{"n_head": 2, "n_kv_head": 2, "d_mlp": 384, "activation": "squared_relu", "lr_head": 0.00785, "warmup_steps": 200, "schedule": "wsd", "decay_shape": "cos", "steps": 6391, "dataset": "wikipedia_en"}
Each number is 128 + 24 x the weight over its row's rms, rounded and kept within 0 to 255. Layers, rows and columns count from 0. Numbers have three digits each. The size before them is the row's rms in percent of the matrix's.

# v: layer 6 attention value, 128x96, rms 0.297, rows 95-126, columns 0-95
# o: layer 6 attention output (transposed), 128x96, rms 0.303, rows 95-126, columns 0-95
v95 087:129135113157113162136099167157128122146101152146128165121110162099127171110128150124078138103131111121141107168109158114157131137109102146162148142154100139174135157125103148139106110111140103148156162118166152136133165154127084123105167148124116129103189136114167116100098139134086159121
o95 110:146103139156176128129134106125151143111139147132148124111133139160112159130105137166081105150150128123146101121177130079147135094126161105148165128108105083148115128083131128117142131114149110128110112137149119093133118122047140160119107113087139122111109153111182081135146094146102107138
v96 081:095122103066122130110071137156119107118105107146127082118111132122106090155124095182137119138140124134111091121099114084116129114115149147149071153117108153144100154125143093123161141138120080097078096134115143141120134116142132152111091117098141163112112133087134112127136084151141119130
o96 098:137078124138173153142124142125110169126157106137100166150116134104175112155116131079117110169135101139105147132125143157178122135127139124164135111159120151126173068169134117119136105141139150161134151119105159148143157087104136183166110140111093123126119100096119130137145103138114145129
v97 082:134115153179108123146140089128126124147131132122090182152124170123132165109098144139124085091113153117129114155128104123134133144134132147155119126151111113114174078121141165125148113108123104128107148157120120165102117130118094130144121137133168109100162134146121167097196119136158101063
o97 099:142099125152150119127108099106175156141152126124098166122130100089156167127118132119133147136074114140103117145120096106134097136128115102142073115108150131112108132145115125158170093068133122133104151061112129089127175129142107122127144121145126116064152118148158148130147140114142113147
v98 078:152153118143163185131149101140128077120117145123139149130115130121120143105107156147157150117132163155101168146120123101152113108174115141135168126094101143143103121129155104125178128112121075155117137130114116138160096137094110144129147140103113167087159123149136116100212115144136122120
o98 108:115152136136121127170112134175116161118088137092128164123097160143115120117150153150126163150120105118118107109161109122091146145126180127152142161116121148115138153126101131122126147181125148107156116114065154082124139073104138079099144141121114090181132139162104131137121112110136119126
v99 080:149159116098140112113095168135092097118125124126138162107122162158113122123131121139105131128166075155153123128123178117172148071095142089130119136140113146116146107139177143103109127131116100140159151074133109139102143117179134154090161118151142139140093171143147144125143124134171134139
o99 100:151100102163119126118127135097175109098158091066096142127172114118141117130140151138155131150172126142072139122136121098098141145112166141125131149115111108130150136136162147136121102124112135142148096119136130139179112120105113124135097115111127162160125063133114116140086105114118170074
v100 092:111123110067118110119198159107118128150158139119149118109158088154154126139097112142152137148120157104148131116116101135116090134117116118116118115117086086122129136119127116133129131118114139155098090138120122116101094176127166174186142126091136090160085154130106152160117135153120106152
o100 112:117109106146114115135108122133176097136108150149127139113110159116163057169122124140160110111131169161135153109139118130111184096141142069144137103124128117141143123123119093144124113151173127069134120090110118143165145126146180135115143133178132111095143151129132161128135098135110132102
v101 093:090084168133103093085162173119125140104107108132088101109122073128181136157093139099142173172127112140155119119106102134111153155146137145153140160144117131098163156115137158158130131126124146107151125132136095137146138101148110107160109117152134124133175110166106145105132155129115152118
o101 095:124141134099116134127139130111130120122148156100096138135121148099051155123138133151149092105141109174122127126111142117117164134147150112118070088130153099178128158093155171144123158097137168135151138096111115123131137164098144131133106117161125149109102129065088139128138148124109113091
v102 096:147133115109126110135132178147157093085134132109104094109125125138091110120142085150127156121149118121116161146144117121146164159088104143150151104148146117088134156132128142149093110104094168141165167104144101096113149174130157165112138141120084124145133144172134147089141136075137159126
o102 094:164133098104142152115163160115154113108091157133159153137136141122112133141121116099165151135147139152116114166151145149141135094136137120087110160125114116124100106083121103160158138124150139175144167117135133132155142085139084081152117155154176095147130103148168147110166142101164108123
v103 082:115136109093087141153119121100140130155163121085104093109094131113131066091097088143120154118118133161117156165126107158134120125096122049117142121135153109113102128106162120107105114132120114126128146134135133137174091113129137123144171148113165167118126117101145107155128146172096126142
o103 107:135133119156155120124152127114144113085108136140135127133133153095141134127135140141194136120135160039118076087137117172146105139122161136126143123144108146146158161141140124115119149123081119146117160114137117145097144126133177129082156100102146162124104127130148160137132110158184132146
v104 085:084117192200125125154104110129114113144101127121141129173111095139112159121107168150154129153126093110131140162169114147123142154140092095087132115126119132098106141129103139122124163166137110100132140132128071162135134140131132156115144151130164149094110104168117138140116159140119168135
o104 111:114154083129118127119090146127122080149172175121130167111139123100160125125176123163103160161091148139143120124158180133153117112114146110128143112135156134125134119122101113115104111127132129124128138114188115134137103194111163127131154170112126145179096083132124110140104110104110106118
v105 090:119113124146141103126118089109147137155098134131162093142131091127150129130120145135115135120079136115152133117160138147081143151119125141114089147112120094126112168142103104125138072146140129097128117180134174157115113116088133102147083123138171059129104160076129119132132097164117142140
o105 100:091131126134099139127103104141151131140140127143094157146147132118118132140158132139115081122158119110103104137117130157182126154134083127093128083141181145135114135154114159105113145114191147146088117119116094085141094116124163088114059125126152123111168102151137115158153113125108133129
v106 087:127136162164151082120151092148139136186137111132134114146118129131092167121071083104130112112144136107092124096098112148090155160154109110113131161141167134158127141124167126071152101092143141138150122123119132144097126149094124152163103129095156129136102147114121127123145123105088126164
o106 101:120126114113090159111105146125105112155120132123130129128093099135131146120138147119141115114062140135113154146145164146141107122145121116163090125139115124171153103131105160117105137152129113150082164159117107093174095144134101073120123103147077122122148144108176091156108081139166157122
v107 102:132150125164088109098148114113104116136121108093128145153110114088147140131101158099115134128107083187130128088153149087126147131108110108129087176151174140169153132127080155161080142099092150093154158121138138162156132102141131119128115130134123148119153114154134110121130142147099140152
o107 102:130152102135147144108160110144153104146104132163096091160091123103105129151199144122136131135154131131103118160142131125121144147140118123168111104152096125121122092112103147123117122151112097166135097086151131132103149116126108123142136131136146157169152163057123088086118161137144125180
v108 093:130096135157127144139142121150133114143139180128111151144138102115164159127080167184126153170109122100139115147148098107129157138107124183154093105110134110075119157116118118100134135145101146119114129107170159165107120139120132147125175164151138126122138115129137122134079172137125075108
o108 092:103169137138116111122114140097080101158140110130129158166153119109172098113118125126125147152150132132137175126162147107118093161146172143141067089116130148092114133126149138162058151103148125114162095110117145139131103114100125126145143104087151152080136137124120128142129108150152156134
v109 085:151115126114127141134139106135160146111127141128122114124169079121098113145154144092128116115206126114125146112130132141101142143150140130096166122097100122081099111056131116107110119154086146128153132152109160116129165162138135121113081147169120177128129136136119093093122110118166138156
o109 094:140176120137142148170162146124138086151151113145138141132152125130079064111136122151140138123117080130143123137104089136147095111153109148092155135142106143130121103122106085150114149065112123158164147128109127151099087122131101118134120125142123060141138126133124145151081130169122146114
v110 091:122139148167098123143134081100142146165137150164142107156120136089101172140128132162067145121102112123135110138149098159119105107103106123114106172132141146176132097181121141131148101131157123131154163169154154130125138141127140122121071154093133109115131112107107105083103136143125156126
o110 105:155151144151163126148099141111141104182101122150159115128144135137108133149128147158142110147104142111128099160081153126170152150097167154111115105097083136132114091159154147124145102133122123145102131107155093080152118132119150163089119097140094127090132093131081152167129132097110136132
v111 094:133126143064125130109163181110138121149129080173160146099117149114111128109121116115128144143154166162131135160063125103122115147126107145134117170162102123127127164146133119111144130135104108171139120174131115080116138105120110143128126111107106090117130205129122107140157115148112120131
o111 100:138116164104081163148124141107154128135147168084119123081120131117121114153121104153134118152126144132111088119143143142152138133139176150151139156129156139157107152139100081135158109138145115116124149140048102144118154110126090142151109124124118134110117135085098098156111105117113191164
v112 076:098113155129152138085114099115137133135171115148121144110121109125107164101093174131161138125114121118115068156141130131109133093102143141155115101122098158167144085089146127152112138140147115123130153163138117111102131113147106074095130153156119173167128085113117146108172129100155152100
o112 099:120148178143125106111157122124122144118120180123143157162105145115136081167132132110105124092113154154122132128154142099078132102137134171096161141149123106138174142129126172152140115078131130115091140141122120137188112113139101144114129173103127145133187134118109142159138132122085147151
v113 083:124118113097123153121140161185123147139116151096121140123156139163168081101107118083130135094101132141100133154164151130159104179109104105124155129103091156093105135101144139139112140133089103166143121115135151143160110145123113090126116179133153156142133083142121119107143087124097099130
o113 098:135148151122144163118161142132144121142140086136099150121168151114106112098128146129123141082103209139106139121100121121118139137143128133133161129105134078094129131145071138147165161133096146107115135137107127139059147134125119143106161115127070148148147129151124092131171112121156116146
v114 081:176165099118120122120139122074143142183154115124151128182118107118135160141118131159130148140151135130111121120113128146093147086138121139092117106144156158166130153106094164135130118096165145126120151142147097117091142140090132139124126097054142117137163140094114116165143142137110170146
o114 095:088136164140112148185117155137147093115125106128117141145125113115138119151117166144144132163146102135118113135113169121143146122082113119138171138128118087120141140163097142132105111139076143134096118155121120131135147152124108163117124179110161086085149181147114145090099110152165088103
v115 081:102146125164113162099163129122112111096134126061113097199161115100110116125136103136105176128102110139096131149102106098148126111148144112146130109100149135139149137141122161129111147081146146115132154143171106126158137131117107139125121147108164157123158065109131146093093134113105121153
o115 094:096103169146123123117160147139138101140131155074146148117105101151157147127142145141137128117123117131113136110119132101137139208122111136101104110154095122139147089115173120145130085146122165126184123147170148145122165158098100090107122120181098120139148102149150109128102131163127130141
v116 085:126146150162095111099096097125126090139094157123113157147150115079110149107179127159134130154144130097105132125109116158127108148109128084124145102117104075150149140136134120122146153138134108138133106119114156129172127199098100121122123140121115144106163168160124137113154100138137067092
o116 104:149120173121135084150128089091134145098135156178145167151119137103142123101132118171122159090103110114105157152142145147112186139151127154147128141109101114093119134146133098066102105139127092146131126143180114116159128134087124094143115108164123115088099118105139124139154134117124121104
v117 092:147135098110100108135084140174155124085127108107115116113161148129113118101148083101149173170154124098151119115173148123128124167092120124169183093124111138127103140152132132147096153116129096181118122087119129127158108129122084128143112135157129134164118100100156124134131122130109084123
o117 101:051091156091132130119139141127102081130075150188096079089134145114142133124149100102115142100136105171136148135125115134124155112102145163150109162102158105115122144109149105119127133109113118136137122118141158072118124095126127113130163125105140130169118116121113127183113131118145116130
v118 078:112083128186136149156119146139160122119140088115143139131135127094123086095119119127073139134131129158104109140128122144143152134095127098173138171117130141107126115145132071143157106120122145138106150112110166093145111132154111113095095158152099134094092105112182115092179106146141134135
o118 102:144168115127109145151092109095137158119137157171112127135127089127131137103146109102153127099152130134095141118119120127160125119111134139101200102123100065165106132129108122137079154171128080103172111141091128124124133093134120147128170158139149135161154099136137131138097148144162117138
v119 091:092115123095163150159154113138110143118112083086124146121101166131173106155104083128094102088131132129170117152112116157138137122152128116138124145108183126111131146104117126159111074115139140160125134152137125099117123151125117120161136134096127153133078183076143126150098088135118133147
o119 100:070133101113139172091080120138135108129163131134137085172126173160091130110114140156178148125144139154108153126101099150081140108095128127112174096171138134121124135168144137099172124105103101100126143145115131111131152134125129124124115145138136090135111098105124112115147125156158129171
v120 078:170142141148136145117177095090121111109118157131156163147116086141092100083107188140149106108144119124124167119115098100132128116132090141135114135135096119157153110132126123126165135132103126113140134124111133082163111136118118148140170168126128138076125195131106111143163167149146108135
o120 104:140144174123116125084135098130136160161183142132111106147102144092130146115125106139140105151152142119143115104143140164101154157116115127118144163078118113112117083110078136159101119118120151120104138158159124134155116101128178128109080139118110104151083146184147121115086129107112159123
v121 079:189152112136139155146140132113102117187148157105136152102150149122069120100125155089083079112128087098110118125143134124125115157117090152115130110107122123120138126144160141088090123126146186161177119112146128156163119129139125113129151123126151130140126136146132142125142154126108159184
o121 096:094175138128095092099132148107153158096107084135130070128097092105121099139089104153121139150145131128147129118150126115159111120114142062151146133099113115136145140138131111149123120091128122114154153144138166098109146122120122100122090132176075141132173087127123121123161171126123138108
v122 074:131102123119145158122119118143130161107138153107141139173138127140162084092139072123138156141146138134145140153136127090126054126139156135180150152140113089107137121116118088114152144111129130153132099090088119138192119157127103137113169110109161176114137122136117131091108109109130112113
o122 097:134117117144119127114097138091107140105124117085107152104123135119132102118082133128164125104082129153124131095131149148156162130162127152149152121104070162153121105124132167124168108140115125133131112088202147085076135104114114131127148148109184111168124152107134117135126152147157144119
v123 104:125092115127128112148073135124117144102092098116140131094147185146125121130142079099155075076128153148144113131157111135119090097129139134128142130113133138106100138150136089111154155146139142137112132127086158105146118146117104156133148176119046153156129122144143135132163105122148117151
o123 105:161137107089136168109166115123094094148171100106131144119088126127144105117145096132115130118111129105132145102169135128146142155103134166140168162170128138117134121112160154116087100103139123117078117092097116067128132116187102145098146145138142142141099117122122106112140110169140106097
v124 094:148146101092149150110104149120132142161152101157141100074118120102165122178115187140117173094163119128145134161125135132164138134128117162154144140156114126154103147125090100085108130174132137122137159149141138112102127133123153136086192131149076153137141135121128134135129152148143112127
o124 099:165113123142134123149155150086088149116107093101160130102114124167115119135172144136148139116131136094109116155139146128080150128165136125098141108112151138105159105115142143122108122086132094100166140161087102093103163105108141104168114114111183150108142105133135121130125138063098106144
v125 089:127108098109121148109113195136121125116116093118131104069140120142135085137128102120123095121177120150176105122110124125144100120100149092132145089137112161114091109138167102106114141134103164146113157126083153110146114138143162142147128110168098134164133116118168154119156080124139154111
o125 101:122133126105128160127126144154130112120181125122153121115105130143152125133111120112157179117148112108088128117168127160139130088115118141110111089082140095127172134125091146164083089150118161177145112133125113132104096151144105121086162137141112101117129105066092120133158168130156134117
v126 087:159092171134116157140135122125100112140112127177146174129130112107079178160125177138142127134168149170061108133125176141103137124110110145099164119147150144138138093119149179127150135124139115097119154109118130145122119101143143129154179150121109148113115119126124138109153126076132126114
o126 109:087158137131126147124162137121133138111145077141128122188119151121151138153158121106077129139082156143158146159130158123165148134171157137111100127111117134114118161122104098149153127173099123147139125093091087121158132154152185136147098132142127139134098100114116102130087161122112148109